{"d_model": 160, "n_kv_head": 5, "d_mlp": 640, "activation": "gelu", "norm": "rmsnorm", "positions": "learned", "qk_norm": false, "attn_scale": 0.177, "init_std_o": 0.00351, "init_std_down": 0.00351, "optimizer": "adamw", "weight_decay": 0.099, "dataset": "wikipedia_en"}
Each number is 128 + 32 x the weight over the matrix's rms, rounded and kept within 0 to 255. Layers, rows and columns count from 0. Numbers have three digits each.

# down: layer 5 MLP down (transposed), 640x160, rms 0.144, rows 139-181, columns 0-159
# up: layer 5 MLP up, 640x160, rms 0.167, rows 140-181, columns 0-159
down139:172184157089146177169120149116048146156160095110110191096150188125034123120087131105183143125089192133078127079102069080165139150192097109137136146143122160170147123090046164110114096069091140116109146124189121097150111105082103116121109172159115137135057164115119158126100160071125182128121038106115098101171094106163129156107101121104124100098101080152116144093072090173153066080140112082162137081102129153092147080153145184153137083121131169108215103089169225139120149107156129
up140:165078179160100114156129147143109151134188164210128117140122109113155144092162154130076177129167122182154174116144100096175138142113143125143102111113132140170143116156157096137139146061168129154139094172111139134089181176096112100144139159168125209108162135113082165134140103111133142116123169177100144140100121133074108073136136140150189143159165100072105150102157143120117131066129141122132048128168122146130182140124097151116094123139133167124175130090137146129137134137097110
down140:115163089099126164089156111158098154158132131134131121078102089172125100133144128147133120117101140099145145195115107116196143103166117115107154211135138179144141111147126171121095133144131131115183134124121092124121105103171136157095133145137101105109109156136099138087136119119169104109094107119118078125142134105132114150113140087119055147129184089190153097072134094120123132123149122153121144089107123151181158104147121144144158183139146142104106149168134130151070136113143140
up141:119134134158144142156146134135173140019197163133166084110137179114098122137137112151087119150117128166136132142134159118138122129105116132097117131114124108082109106113150116129161156104086187115153113152138101094135187163111115086113119087169141097093139122117167127127119117105151097116092094144157103134181113070119124120095157112141117132148092147125107146052120146184142140114102119063121105132100146132154136128106123110149110092127191127121127126117134127115138112063126123
down141:125174105150122093143134132099101136159123132172172145121133125125110098139138099093135121113115130132174134112134139115137133194128117122113114145136173159104157109108130149102126153126148115125095050097103136155131133122168103150134108128077134098116119130117101139132123158095145175153128120090085101113147084108105143120135113127128132126163139089120144103095090104107119128174151136186120192118122129122092123170155081156121073120126123128140132107149136150133128107138118138
up142:165137163123124143133135140111161179094197147163124082152120178116123113099125161150068151180090122139170133145113133126119158126123139113143180136106161091133077133098090118114135122098074184103107105148126120121113154190117100127150130126161163119146123139130108143093140117075150165147101132179134106129154090158097158099115121130138143157165101111083120132100159161126143132119142107108133120135154131134117139139108144127100125122135150172102120130093097132096114126078115154
down142:155149177137108178074128154157097133122134119202114190145116153112146120094120093163101175130095147130155136142121153127130111162144120125147148105134121166139113065103126086157157143141153130122103090105088110121137120100131111108151092090153172167136102107121109142115110107102146177111103164121100105161172092125124128183128156168135116153224134169124174128135176128148084168149174107138133170107137121150100124136097152161115097091127165151059098108085135130099143143123137124
up143:143103164133105155147135161107120136069130130151187110123153173160103122080154156195114156139051126172138117123149084112176121189058065100147149122144157150154062160082102154155156095143095194200085146078116149106125146116073084091111110097114113134117065134184144209122083131100168139086128065139130072192155107096136083184176151061190095160169121150122110133152133130119158178178143117105122142100140092144202116112149125070102136097088112114136110131165104155031092136114136125
down143:045120109137064114116161146110155069172125123150092117136080174126167088093099113120070166125110144100128063176146100103135088114150135114069191139172113183109073136184150120076138124101072137074094127123101115131160153202163132147139070086130114150165158144118132117162104132086169141052176169128071110204191094121137118130080078071146199150131168072121150148115131074090127103166148141121109183121128141160133158117095129187104130100117081142200125127111098184181175155164162132
up144:171165117121157078077116137154109143109168102096139103124116151165086140139089052171148125127159154110118080118158121139178094138102101158098181169115116124137107145192081140124184154126163099119109115157129064175104155160153157134162134107147132157197168131047095105110136142149120125093183137145085114076083092141155093063138050097126165129144128091166127134177096106132135133173114087112103125111088104154110118098165100166128128144063161087100129113153144086077146137136089146
down144:222149171143091125141116119090123121166100137152135107125149113135033210164079124076144197183104165044100120084050156102094144119085172129125131129124122174112139111127150104098148104138106123069220077172138163066144119140084130150102165141130197139145110186155140160137202130112087097166064117122192098091164167115150086179097140149167113143133084112070122093129184086097171160166099130146097059120137144099160142113101129141106076087179105148152099154081166150176126152107021140
up145:120094089070124134166145112199162091165128122105084142115130165144138109086190112117167175121147128076146131132096114103092161118090123167126166162129147098063143124157143066127093187131156052176148136180103125180077107135097126177119093130048141135107187109187139155118122133093173090144118103116105090100112119108139184160173103162119127104070074123162105151053112123163112139094117088151082139111141053132132147143140115122112128070088084081142113135086128061088136091149109124
down145:150149160149169160122118110107134131146128143122135135132128182148104107173090121109111132105097132175117139203144124209181113127134148103132185108170100124127131124158151194102128149163109184083053129111059172168151127086222161124143137109164151109151109124130093148143138100151108129122134135138122132138122091124133083130120151095086108126164229102143185124148097114120165136159121205098146191154162159069087127149081139164118083128151163081104144104136098123201123139130219120
up146:156124176160096103074104143136099127073212129122159069154160167064182111100137131181119168135127150113155098125175117119185116084090104163138082112171154124144127155161059084114112109122084157186127104119178146180131149129108071084123067080153097159107161130102103127181153161144144154114121144174146084083114113167141135119097116069172144120154127149119092149128137150102124112144112102119127089117119131163160121165126068077147139138126162109085053116166101150114167087161076113
down146:097078113144202111127116096143104117150117196135090170148176114142105214074126138079159062093116106124154126122145150129119132165135143082143189131130139078156170115123203118134065116130105128094098135166160149108138093173154193123158125173076072113136083124130082181104154082136135111101107092071171114159139101156163073101152107145118092194128098119180134110136126076128134119084163145139111144150103129133112158048098104183117139132143151167088101092127124128080142176181094118
up147:092170138151098117135167122180103152040214143107138112064112166155117178134175176103134093122096148202131101137137154135138169130130121128108158129164102118183172114116148166148181121097068165123088209075159122072109134139121129088107114054195163163163073140109149103138130099111144129106096096130112083141137110162130068123143151141150103122121149095157121144136114132157158167144129132120138182090115125144149119088139113095190205136132181153093053101145157124061107150136135151
down147:161137120105167079137098115071139185129144130046091101129104174125114145079075104146162111133094140158083124159079090167093116110108127148080174173104132141124075100143108123095160177096097180106093105125032149195157173129170138122102120121082129105175177095066118094166085102119152186116108125099071096071162118154125144076084064097119172142137135108181137117141108163094113124192133164177108148155116152149087090113141094113109138133142130123078149127121170128115100127097112149
up148:189114102147119136159098136154178133128164135089128113091117098074060181071143115118156124150146114058135171117136133110096169132130152104156101130176098126202129131138135122143153126126140115120171163094155101108129090135084137144130130095193141143110107106038086100211154089089110116121076072120154136171088118075118169090165056142126152166157072154124151127193190140079131133181143115142134124155157079126133136214150097100109127131099159169066070134134134114093109121106106148
down148:102134123140124105140087162099112132154141131156100153111110123154125158097144117062153112137134129125146106134082109138097168145088121117073141082134074116130095125190123141145131139134119061135148114216096112160161102098203146168158175073065079150138109109154127108108055158126129151139165104113088115138102127146126164119115111075135081168058119108154109111071128124124119120050084084124098062108098095128097065092127107112223105113095114059176138104082168092162191119134121143
up149:153125156129123117091150156133089172129149136176142138121139156153077125160093068095134067103173114116108067086100058156144166114159152122184100066152237112122133146146172176131182132142098170140109111105083149202115126187091098074139052192177094117069146157165193205080124150152055124112107118112074158145023104103144140172125030093136062124148158139141109124109090217141131130121064136107200143180138107131189135110107101112106074169200128128161161103152098072182186093100101137
down149:096047092084115128103131157093107053075124109092128061100100160169168119107101173114145129160130160156150145144155043120071118150167047108054111130149083102083184101079195072119142134161084109072056147060127150091157157069145141119159089133084119191105150105049010123156101184157149150195154110040132090174145100074112165060174194181141130087113076064061130158146151113142184077082117115141086151060067113159121105129152068096079120118086156163147174194112102162094083126146112155
up150:183085153152140121109157134150166133130108156167140129118152087029183139070173073126095111149109112107108126150177138085111092106127152138142111067143090084159135130160130079125127150106121114219071119182133147175097108110077099106138116154141129149097123119080120179162105079102114126119133106187103105208177125146164109141115149117120157164127127163073154127092153095101130123154093161140152066122141068137143135143128089136105141115131138122102157117096125113091107054155111112
down150:120136070151143168110118109061133107166188148125131140146127067136143121123138134074125124117146091091107082149136133094123072115143118169094125161062115134143145128131149127060120136105152194128134138152155111139119122145178138126097158110146129101119079147129101111132175091113142150056199137147146157129093096100124094131169177138110168167124168168146100120092187087158114109121149151136127146090126130126121153153086121201149128169182055148169115108116116070120137146179136106
up151:137099191091066180128123141155102127175103125131164164142174153097084143146118121160068117102000158186161118176159100156166104131062168122216100111127088036156140150153173072113130082134079172176059181083113209076192119084129154105155117112195129145139127101089156140157113104130129091127114094161207140089105107154140126112145142193152080116126188162089133143135122122124140072098162049095117175126101129103175118187155132169023124087118143104116163144148139094109189129083127115
down151:132093122143201141108140146153089146100227160127178108139169090111161189094109154112125178120186123091144102108128155180203113135160129117134156066142128089168125121138157127165138151204113075218163069135102120097104154091100193073122122192114156132127084159157139138090136109132102112146063160155159199110149113146147155202104149137163103077086166131087144120191107168079121132103083090138123148188100124190118103144154146133064172108161147121097175206101180169209170138082076119
up152:147117139126125089125119108179114142109132155114162099098146116077107111106178113086132141143143112177118151138173063139101111109085153100171119111163121109147097108137152139118136110119149096162134132097134127128071118105110114090133107111153149108117145101060144159154138125136083159068129136126140105117133128081151159114108106128164148137167109143156142150172147179142142104171096123095133078124152086131143165174105139139124101125145135145066135125120110133085160094093114113
down152:168098064150117091140106186134121139171142084170093115146140102135177150108131159079096092111120121117129154101144126126143104144163124129139153129114129116135157132084118125137132134141161145147158146180175102143121142059082136112107117108117105126146090142084122090109111089118132139139129086122163152115132092140131114120088135115095102111156126112138140115120130087124112138097135086151156139147101140131102116109088117131145116124154101126121158154158121140103154167156068125
up153:174142146138092137116122134187105097105084099151137068097151090064100120081148135152103158145106145127160164143147127146138115131049118165139166117150162150102133114130105115094148123170134138162189145124159149152110161094103093071123118125176128124083125125117121140154152162121114129106084129131162100125086116139170106133146139102122125131123115164136133160116173161099141099142124079117100095172163126115170156115171066060116130098136142155119116214163102154174156108106102111
down153:137122098136153077136120103070147152167154164076128156140152106137168178142134068131139099114102094095109147116164151102136121205114144108128097148148119122096154143095137120104111131156127098105124089156141089103158092147124177121187178166064124146159137133133083193174126073151176115055164140105116124149137124113122179104143123154127090139123099089114156077115089074124120161108088128140147074138123156130132128123116177132207079103167133149126124092178101108113144154177080130
up154:072069143145087122061100097116149134148130099185132172153126150137088114119134126241128124103135152110105118100137118091150162062124101145107109143081194070139189133172114099118162154162123127156109099090109195165095133209154105122162126121116119186080165122121104161153145134031172144041120204147106130129126109160112091137163137087069169124144111096125155180132079103146143120073131086185081107172132128174144204144138162141099131157077163107114090065145102119061173066161142145
down154:192162150109154183149134152156099128212104147090104070126172134202167111188115122153082112110078172143118140154143145128119113122150087126064137118166121097076140104096189135135044116149119116095174116113150078120112126137109051064038113163071111125138101153097133202152172066176103180206170207131078167122117130119094100078077176149129063213112167095131129137138081140176167115164106135106089123103162208124193188055088144144145109145141149080102132166144133119090165170104098137
up155:120083112105141078095121116185154144082121160110155106099142128132111163139103154192166121118149132101131138096140134150102135109126105193117181139098133114125158131255152177117188158195074059154082180096098110127041195120210127185109098048149105166122127132057096190158158079127143156076153105078102119136098108151163072128088127219098132154136133128080119148131100179115157131146146096106129164152074144143141141155170079106120168131079233197089127159081121092114099098079134147
down155:122107196132059036082097137142141221124093166079187155120139153123145153167133141102101085098139087137160133058108111116132062107152106179113083149117245159109112135147143057149064099095167082148181094144101091217122161178178165157168123092064092119053094127138242174174188132087176123179095089108118158117147112164122143145103118146087092103089171185123142083096113036084130130159146110116134126173187128167119110082168143100096119148157120083126159159108134136170108097101145154
up156:082155130159161186057096114146108154117180174083121190145137168078126142111147019172128117105135146201111215171148092110153116045106147128150140132134121110142134134142172101112123167161081113163074106096188161139116153131090136129157092089176117180191085108176044135134079124134198130121125057151135153168153105152191152066169120133182066121136111135109129106157125193078106205142127052143100133150067127104139190144136133096119144074153138141057081097085109027096122046098131134
down156:182058106034083183175161122086094149118145143113064132157109153084140110194129159113164113138137134110154138140052059119143113119111107101145145161123155094039119114141166117147059124113176077104145166177124091124173088190095160179087163107173108117072103152116153080055087150123102162189060202140127157154162106109129144172158103107073131070146126113149134116043148196155122117190136166087143176132117163141174175098149214154193102155150156124119185183062133147160123149153183129
up157:135176146121099139131147175132155125156104120216121121170131158116118146154165116140089096166078143116160113228166149130151134144123125126091179114134105114085117154065076149173161128114174183120118119185106138109079131158061109096185086112147145139060097130120108156104180102113215097183154137138197092189137107069084154113122132163119153251102139114088160107169115097066098170050120139074128121160120093113149151156113155146087144158126113122103117096131165155055124152127098141
down157:100155135125174065125098066095142169182147115118117185149105119192183117154125122161165088130082126141091188076151149109130137090120140150094068164133116113114148111165074101097146141126148125080078138100080096136132058107118133135107201151152152132142134145151117100078173145156089153152118113134159150164150108144131143138135155156101100141189087105147131129182125112150092165112093217124095142164166121105131082127164082115198165146136128081110103097125089118054126102113156122
up158:128108119120135141118102136126147141116136140136138123147126147132136130133126112130124149196125074133137142133134124138137146130135147142129133141135109112120115172116119130108143132133104129123122132127127136130129134161124132115130141110133140142134135168121125135127127126110158142128135124132117116135126134127118127117127133121133131128116121167111124168134126136116159128126127117122145131125110110111128128123134138131123143117169146127127145135124126122124138144152130170
down158:134120134147125141145145120144122132131113129133126137120131112115129131122126146137117111076115153125145105125128142119123124132118101139133124112133132152132144089122149130150126130127144130134126133111114116132122127112101128125117094125144124117117105090125112121126126106119107131123126133107143136129133086112129124137119114142139132127139141127134141097138140120114107129137140121116140154135138126148136132123140126117113123139096124137123100120134142125128115126103108053
up159:077178101102109100083113110150152090142150115130117130118110204158126130112138056139103180131135171160117165148195175091146157148163098082098185133129133143112135164170055171147183183098113153117080117138147090154056165133150075146142163110150142142189143135137175151074090132121131119065149123113105118137175096131167127107139141117117085075095171117163186111099123141082129140166148084145068105149103130155113121128148173103133148131112103123075120128116118154090083108122143148
down159:147133051082141127197103126097151156192098145146142147118162154154142159158122129086194148156164144096129129105073135137177103148116133105150123127114080154176127110094120122125113111100043118160201207086124077094113134115123106125120133085143096108073122122083121126125191146103076131188098076134123152088133120140137118073062131172142093118166115134160088152092164158163153081133125182093130198078146163147121061129111081124170114130164135152116140168071105184139149149108070154
up160:114127178120050138094132147216115112111077186111108096064168118173115139092164152092117186154089142158147110159110190146145133154148170112170118120134113165166113131112170175154140088079087070112075181128103109161124116150141115162172115166189121138097049113127159118134117142038107096111106141142148131176144113135153126156156098171097134129112170175104180089146108172130153104146126112116128134111143145113152097090171058080000134180118104143127086165087129133121136115097104150
down160:141162082155135083189123146141125192052101118144176120137128139178166214122179124134118130120160139088114148091104150118107126134153154092138173189115133122087149138116091161133147107108176128193111100192151153118175148122097153071056176046167086158121141162164113120125112110201120124119132112145110206102137132116140129122098135126112146114133125162187099109150042166161107153155112101098115111097121121164089120194097107154164106178119123148090147152137113135137158112121077122
up161:115092131094118174118100103107131114137106140120172120163156113120131113124144114136103166137093122139140163093096139139117160157132125149095111136169123109070151137151139126106113142150082165181155163074114147099106145171105146127145111118120159111106117130139136119133141126123130065103126105086174090121128103111157129163144111130147114162096161142103157153131121135148122196169097172139149147122123120120140195148110168140128147103127123138141122127133132079078110168141085132
down161:113129077101109109171142122190152100129111132113103147130123127103135137110095122144124120135108089136138142159101109143116127121135153165115176156131123134075078127114130118129112128133108093084106114071157138127096135156150143165131106136126088097106109132118105148102130108152137155137145118164108117156170062122157094138140119124144134144149094195150106134119158132116128168115083085117128103134144143080115101096099166133128146182105128134154123157181145097134133112108102136
up162:118183184093135142115151073111206140139163114130061131117091125190134112077143108149101140122152126097126077054160110070135136172082085116120102143170165143106124190158105152150134144073160119170107116111119124159091112185189070137124100063069121100181202147223146116054155151159114139094164172136055156098064094172163148082178070114054148149095110071123100160133099170151100126131156145092138110173088081144144185133168143111150099123082121121178132155135097164050148061103123124
down162:190176142157138170064121155162167145067220127099153088078091112019143142103083120140174145160154141119182164119060142139108143138172127110131094109118111116087080095138049115122184174115151194103115168093065174074137181133212088121132086120157156154118100131148121115154168198125112111099162124082106157101164125109155148233068093147100129132125145181160125116091155175082130145196093047160114128129092142085136149132142180139063131142120086130081153120129176029180123118084190118
up163:111141160089138072092103098135095153070102138128147145110163145153108153102133191197157133163114174132174110131130133120135116157028101130123177144107202087157147133141155147133108095137135103183119129187083148202122114100180093145102109088141123154152089081080128083129100102126074113147086126137119202155078104212067102134106163172127127138109103163091174155119156112136147132149144090089093185138095116107143100109171074090165110131162141118089147219067075137098116099055131110
down163:145127162156100173194141126094170108139128116152132132141090208176132130129072174069069123129146124085102123104147103134159112099169105149166033101162122158155134156045069136171118143135202102129143138058206189092107144065050146167138140124111114176128141142156123135108187103103132036136150175108163074136173146079092119099146145168180163107159114094122132132165106140130148177151098153100165087157135149147155106146119136154082127168129152171167110095159145182118092183183105126
up164:117127132120131130119129125134135121115127129130134127126128126127126131126135133147125113138136124142132123134143127131129121132106125130129140113131132125129120123123119123120133114138130124134137141131139130139123143141128135141124118135135127128124133123107128134132127126125133109117137124129135124132133133124135151127134124148120124141123141117132135123134133138135129138135131131144127120140130108148136134131136136133107149125138140135154123131121125119123132120119118127
down164:129125126140122125133131140128128135135129120121124126128129126127129122131121124120137129122132126122119136129121125132127133131134128129123127136131126132126133128117134130136130125120124130123126123130131128128137128130136127120132129123125128129137122134132124119142132123137129144127123123122125127115130112123132122130127141132123120122132126128129129130127130124126131121124131133120135128127128128117133123119128126123135121132130120123113133128133135123130120130134131127
up165:122100140068122100135097148127147217154148102169140101182131105122091122112147139059122073127137122128133087178144031064104105142042126162160067157157141103052084114090100055110072138125151115126057104124104085255151105124080130128099147151079153140138205077039107101116173122128072151148148187146128083175141110165094156091073121109114125211057089119154153113096135166188167087177129099121141182110105104129087116113110122126083096120163107074189134136068107012101164094169033123
down165:131141132092110082190116156066207079187109140099106062142105113052125068112142085074216149146082108110104154075191113128154135170129087119073085173077106116116132109097066066188161066118043174177119158143076126123153176108122155110172142130194171152134165121065193136155131179150133127100083152243158093088108090063124115144165086152135088129080200125086146096220146093115125095140155102164149154140200115073156101148135118119131181179129133150131165158110100108030137153172150109
up166:136114179091115145143138088113120123143131151100152176223093043095139156075133113126138154140160139070100131123090132108064159105098141110192101111131121094090110136175114091132112204099116052114132138162123166190103104157175176152182085198125075187152157106174107138121122089096088136138166132109163163116142127120095196095177099195185136174123125082104133146130096174112119140079167135161066092104147093125101110105209128177096151076149085165108145095059105111107119086089125111
down166:198173140126182085112115151089143150068154150114112097121113152136112149108050128146100091119127180100101089126160117177158125109084142160152167126145116122145075129108157199172190155062090177161098120150118107124097098134143096095136125089114097125135167157116087086161113153164204095102071028121093109134180088122133098150116142114023154171148152077065133122079137080123164185125139081043150123075130156097167111115187114132162085183135218182141150122118140097094120093080138134
up167:103120103095173151132161156162120104117098133085112132126106172129111124116153140098153135139090119124190104093106110145122116144130144131137129108077116116128093122120147098099130125141125078118199166135074103133152123129116155140132110072128141115128105139128114141114141131110134115134143114099161107130133118106149159158120093129110124177132095114138130126145131127119104085139129113147148164153106125124103157102088115124119149109125114155147104189105082107092135121148111122
down167:144133116122136136156129129129145164125140128150126143124131146127127125129139119096119113132121134121117127138148126151126134121131114144153154134128117144105147129126139106126124123124109139125114147132129104120124130114151142124112122108103124114153113125146139129137143158126142132136132131113110116096127140140122120102118148133154108118136126133120150122107132130138143145124136129147141132122117143135123135101131133117135108127136127120115108120116142121120147132120128138
up168:112134142117133166140134093113181076108122151142147142135106124111136139088134138095116153151126135138131130115112151104130169199115131141096130134138184139121082129120121098117136111105111132109166171154076151123162090174120116083102118198146149135101154132128133084099147140103137101119142096091112126121053121148078131126127105164159128114130117082144124133109160079177136126115121107143120117120117128108146104158157144140115166104115133159156056156143117129188165115138117114
down168:106159145129102114167152099075143155124102139161095116111136098133116129172122140121114159117147119137127090117112099124106138143126143129129147146131103169109130127086126125159115117129107136112160116110119149129113144141127104148119138101115123082124127152167147149116158124137128114123115130132104118095166086081152090121152144097122117129138157134117112122094131141107163113091118150074108093118141130141159128143142135137139084141131129111126197128125151126127129153104170132
up169:131108075134146123174139114183089136110142179152114179112130137057102156157096149165153106181071127165119147164152111125174123154122122064163109062117068110179162152143162093155115122146123105148075185134060090109177148132105135145092142121153157143093098106000168168193147072138110080097103134096132127157134111126124153171098100193122142180108128106079125099094161156094118146138132104090161177142130096072147105176087123167066186181133132087090070052078138160060106138113112156
down169:141117087143188148142144135087096121126150130147112161174167174133144126155065109166124178121093156109086079158185152124211124135128161154085134152165158113147111120110136096135074084146104122106058080108068148082045158118131094098124129117106111132053108142067091086161194138165105216086141122146084106178194111123102128073122149109119109097059074104077127163099151157097173103074074096066182142132139185110200175185068062153127137176119080120092145073142138109199128141126099111
up170:143085145125107103198141102142041180052128173115147063118143146121141125112176106132133071136111152237165158186144065171146087107128139118203157104097111141212093121073120180148134113154053190183104167157128123110128113088163158142109128051194109166093058078078107156152075125061145082098124108121119114171148107131122119115138157136128102184105184137099162099145160140109163126153154160117134152071130165110123071159111078121123145154140094120130134097120132181095074183084138163
down170:147149102148167192111146147163107208113075097112098050123137111108159136159101174187057148081091108092165116077163192134129165077100154136107100122152201155133089122168118142142112116156124170133132094163121104124101142114152165120116146131160122120113162154151194117183157164170083158112068191199128140143143141095154074065086141092096148070154113152074145176139177109047147082225127121112117129180160156151140178181173093116131154148103147197108106094120111095099083179124104141
up171:074150099076050123178085142126162131165129103086150162097143126180150166048216179089113132152039143161164084139085172124076132086107151134152109110125142058159081102091095108150174143086157156114125137086192204178184097156113066151156124114180138151174062083135129148151109092054094084117118183106152160163171109152115139164139072170115156117096162127178127137138110167091136112155150085074125123159172077157098081149173103125115124121160114165113114235125119129079179128148090119
down171:066125143059134154083145128170124185121091115086139120122094108140114106175172105187123143101124101149099155071174098127073119071130142216176094154062102152054091089165104127091059130193123181165111097169087117122089126112120121127080143101135182105100182144164133116148105139146149113119153083094044131079101110097138169080191171151064022172140147122110143116144079141108091131166118152095172173078150155131186144173124119082106082206130151108125122132191127147181162162145179111
up172:160121216126103183146126159094131119157094094142119136105111094143112123125118152124074099120081140156175138168106098139115164131149134124180161130177128084161165106095154128155137122105169186204175138101081206057111066102084111090179113101186202166075151120109093147129148116058140150112146116148118117133152114164129149126070130150117142159105098104159122124176115068130119090140104095147136181124114098112153128156142095161063120148154110084105113139104128078118184154095110130
down172:106107115117101108107139072093096130137123138161169145144107129119126175102150110121184154129175114163033160109100083093130180107093163103105132115099120065129089095178149136158145155138111087105070123123093109133109081178133114112076089110126157063189139167159110145115170079162085160112123159159085158153155136112134112139157134108136157129140158137125144118165088211147141089121142095082073107062108143181149106079157185147168141134101114167087200134111132168124115126165091121
up173:099124140113125123136117112129114128096129124135126127128119133135111132109124134143109134130124127142145118117131134134122125132113132141126130103132128116133110126126115117124120129136127135136137142138123121125124119131111129117126112133122137145135135120122136131121135130113127109123134144115136142152119133128140139116133101134124122141127138124130145125127134132129122143126127123142130131135135112136135138133116130138094148122135143130143113136120127117116124113115125121
down173:133136128127127139136137148118131133147129126123133124123130122118135133146131126119134125129143122121116133125122140142131126135131132125131136146132117140131137123114131135127122130122131121111129132123138126124143130118134125128128135121122130124133125132124126125137124133143127139136120121121125129113138120126126123129133148130124132119133126133132123134124130123125134127126134137118132129118122136125137120123138125135139123135129122120120132131132138133139123122137138132
up174:110102110137137156214193091123076100072092163151113136093071161122124134098092178107078124176067125177147132175066158109111161173076112142174080121110024134078113090038141132148197102081109111123132167151131101051135139063139146107127145104135126082157089136096129104128137106109139137136183114139196099167123109170084158124144153093120148095093098091124088126091151131088144093136130107103112137123105045098143117100148148104072131090144079152132116145107146080175135104115087132
down174:105140175163072133118117144177108142149150217113102138129143143109140130164173132171179140128113131156143130148185146174105126097075164167132174110169110164150120138158076115138078154061072150213156124151139099159181147091190142109153115138148145084137104134108124085154170184114108140136110167070085190089221121092157102108133101135115180109214148146096114131152211166141152151109161196138108140103150129135109167160111060112128137180127126116031128138094103206102121107089115128
up175:153140088123161091102151104137168083092044169121064111128099109069134194057139086153114127154083140122161074198189092109162155090084090103142150070077113091034168135115169082076152184145114110141064205143064154184092099172189189137103096026113144203095154082167099109192099100063145142111070110101095114181133111167098102090161095178038113201140122159145153169123126138122144152131121135159073044136059156095172145156095060114102164121125127184152116113132134109084115024164095130
down175:091211108104205100042125119101186129182109146123109127151118105162095173138090190126136093161168135102164105111151166168158150093148106142130158168130184132147187091183220115076107108064194122082184134130158117138088119183106143116112164057190180137139060120129099077159115192088191121162156119125092183186154124183093149142177093070143162108127106074098136097133117133124123145187123173111099083153103074161125067144076181169096077102146147107108165157202106150136144163050127147
up176:138090126087134184182133101132119087149080099070160144152110115110143154064103144130085208142128133109131107172097068080174133121086130130180124138171157132080091109170095033135079156146117123111128144154137184140099118116105119150089115142118155132110177128088158124096123032121108068092156190125072152119115124138172120136128107135152109137055154084118120184076150116113114141107159097160075157113120118096127107185083130105128114110125077090204130119138167119150131094138131113
down176:078182147108165122134101075116173162163192119129116166093147116182134051114147100108117135134157101192072174124108147135092054133145142094095139119104084137175168125109088157131074089096056148116170113143111084162118106108162154142162119140106115082150120143143145127077096186109117105207074140119092111041120072144100099122168114147153199125132154116146124122094023059096132120188093140144162110131152116129125133127173151181057154113150160089136149108108149157211126149148190110
up177:097097081120127145141094150092120109135087159180120127148103115104047106150118101066100140151128137118127150189116091175190166085102133108171076110130151169077140121151123111098095090109179056080084157172007084196091087093153172160066123114050112153124132130125139104135134120151141093150175142080140156103080113144126189118088117147166089147135119139104102130090093088145125134176115159181095161129098143096152101080113131116102148162136152129105148090049134092112135122088111130
down177:173151166096136151129107181109108155165159121090107156147139133166119154121165107200119130106114126155103078113165146111091113150108120159114198122130153117148086116151099101175123139071072135096094061108147220159151119127166088093094137118098161160133128136111130117076051122130138128112119099138107121143131095148145101168170105105140105113116138065105074157093100147080127118067144112138103148149123132106114118083112130139150158111146072100122133102116152103099141096149114132
up178:099127136107125118137091171229137112114147136124131123118111117090068162108176124123154147130090141176138120132161127177132178097132141138176092126159101072103204140147153125150133155156150096148088160139181126178088165123092127158145081148152177165155133119138125139102168111138123085158113171148143076149123085172152107092134117115101178181082134163108169121212110193141103182123094115202134137177139143128132131174104114090061131113118125115125108147101137090074131119091087139
down178:108070132165161117151138177162142137156091111113135095128154043076155130168139123075127075104135179123128160135189173161115155110137115127174135110146123168150176096116156130105117095101137124181121114157130064085127116141108145152110106138138127133093112079077086161143115113145127141188081128120190064146104105110095140149184130138120158139136132121073182093158132120091067181122135193142100202141111136138136122134114061114123077134115179130125086124145115145130108116132138094
up179:083132149124122122134123132159127112100124132103147111145109145107102139113143089137117141154119130117152128136147121124120138114092113130155146110118137111143120125142144118099131116145114093150107148128148123123125137132130132142123107134148141123109128117117143149123136119126137124115124162109133099132096142117133150132124117126132153154129142125118141120122119146133118159116131123146108127138108089134147137140119133128103125105121162143154103142117098120097132110094106131
down179:156123107134134116119121142100132146167121125120121136130156141157145129166109142106151115109148122115105143126111142146144120135150141127110136162122119145119138119118138150130120131128135135115141106126128118125142122099133109108133136109133114114140124139135135113131112111148115161157105107142104133127132060131115109128119158135135102102158125134136113142117143117127132105127136150109124133116135149116118120111137132119165115135139119120116148136151140146159108145124147122
up180:104018090156118148093112084148046156113051131107173186165150139127091110150123176075109138146158133184111112131137091173200098146110153121124101108201111141155083115129134179124190088214102102150078153073163195164216133105101125126138115145160120117153137131129168128173099117092127034125117115122136137083118100105146113157136114093145128126174166165103130146150125134065102137176181095152105172186136103122117071140150157092154094138134151143109084103167163131114130109111123121
down180:139111177184132185080085141119148068179122137114079112116147092136117115087160164121187163113083129107179152190057159160157095138143102140217087094144125147104163128087040119123119136178057157131116170107170087119150146143124155172171162137082171068148104131168185162112137161138124206147173123174073137118063083216117173155120196172121153054093143175107166116143129045117117180058100120227088120124140141136144115134135087043126104165083164124139141155212143188151146174086151139
up181:085124114080151123085138143155111104129151109053120176103081175172126126114145078124164122135130130092127106111104092058075184090119132088125149121147148108152145148153088106118199182161107106102159078156165157111145178169131133132200138125133096156174100139121157168060087125109150141149157121176095113139135110116117165163117066021149199126110139097180195123119094153126090138108139145188109058153122090192100163106114141159094100132121123144141148111112099078088172116174137108
down181:080160134131166166180086124147082125159104134147104090120136113149089134127188181106082117111059118138065146120150128198174131146142170137181118159145045143137177165091071168112048128197164183107166170094096143099109112162172166119127147125155105179133122117125164159197233116208116114143206107155119195124151123164174121130165110162140120113166092157092142104091096085209133086114167141106098064082176184125071148141133172111113147146133131171090134060148117095082152154115110107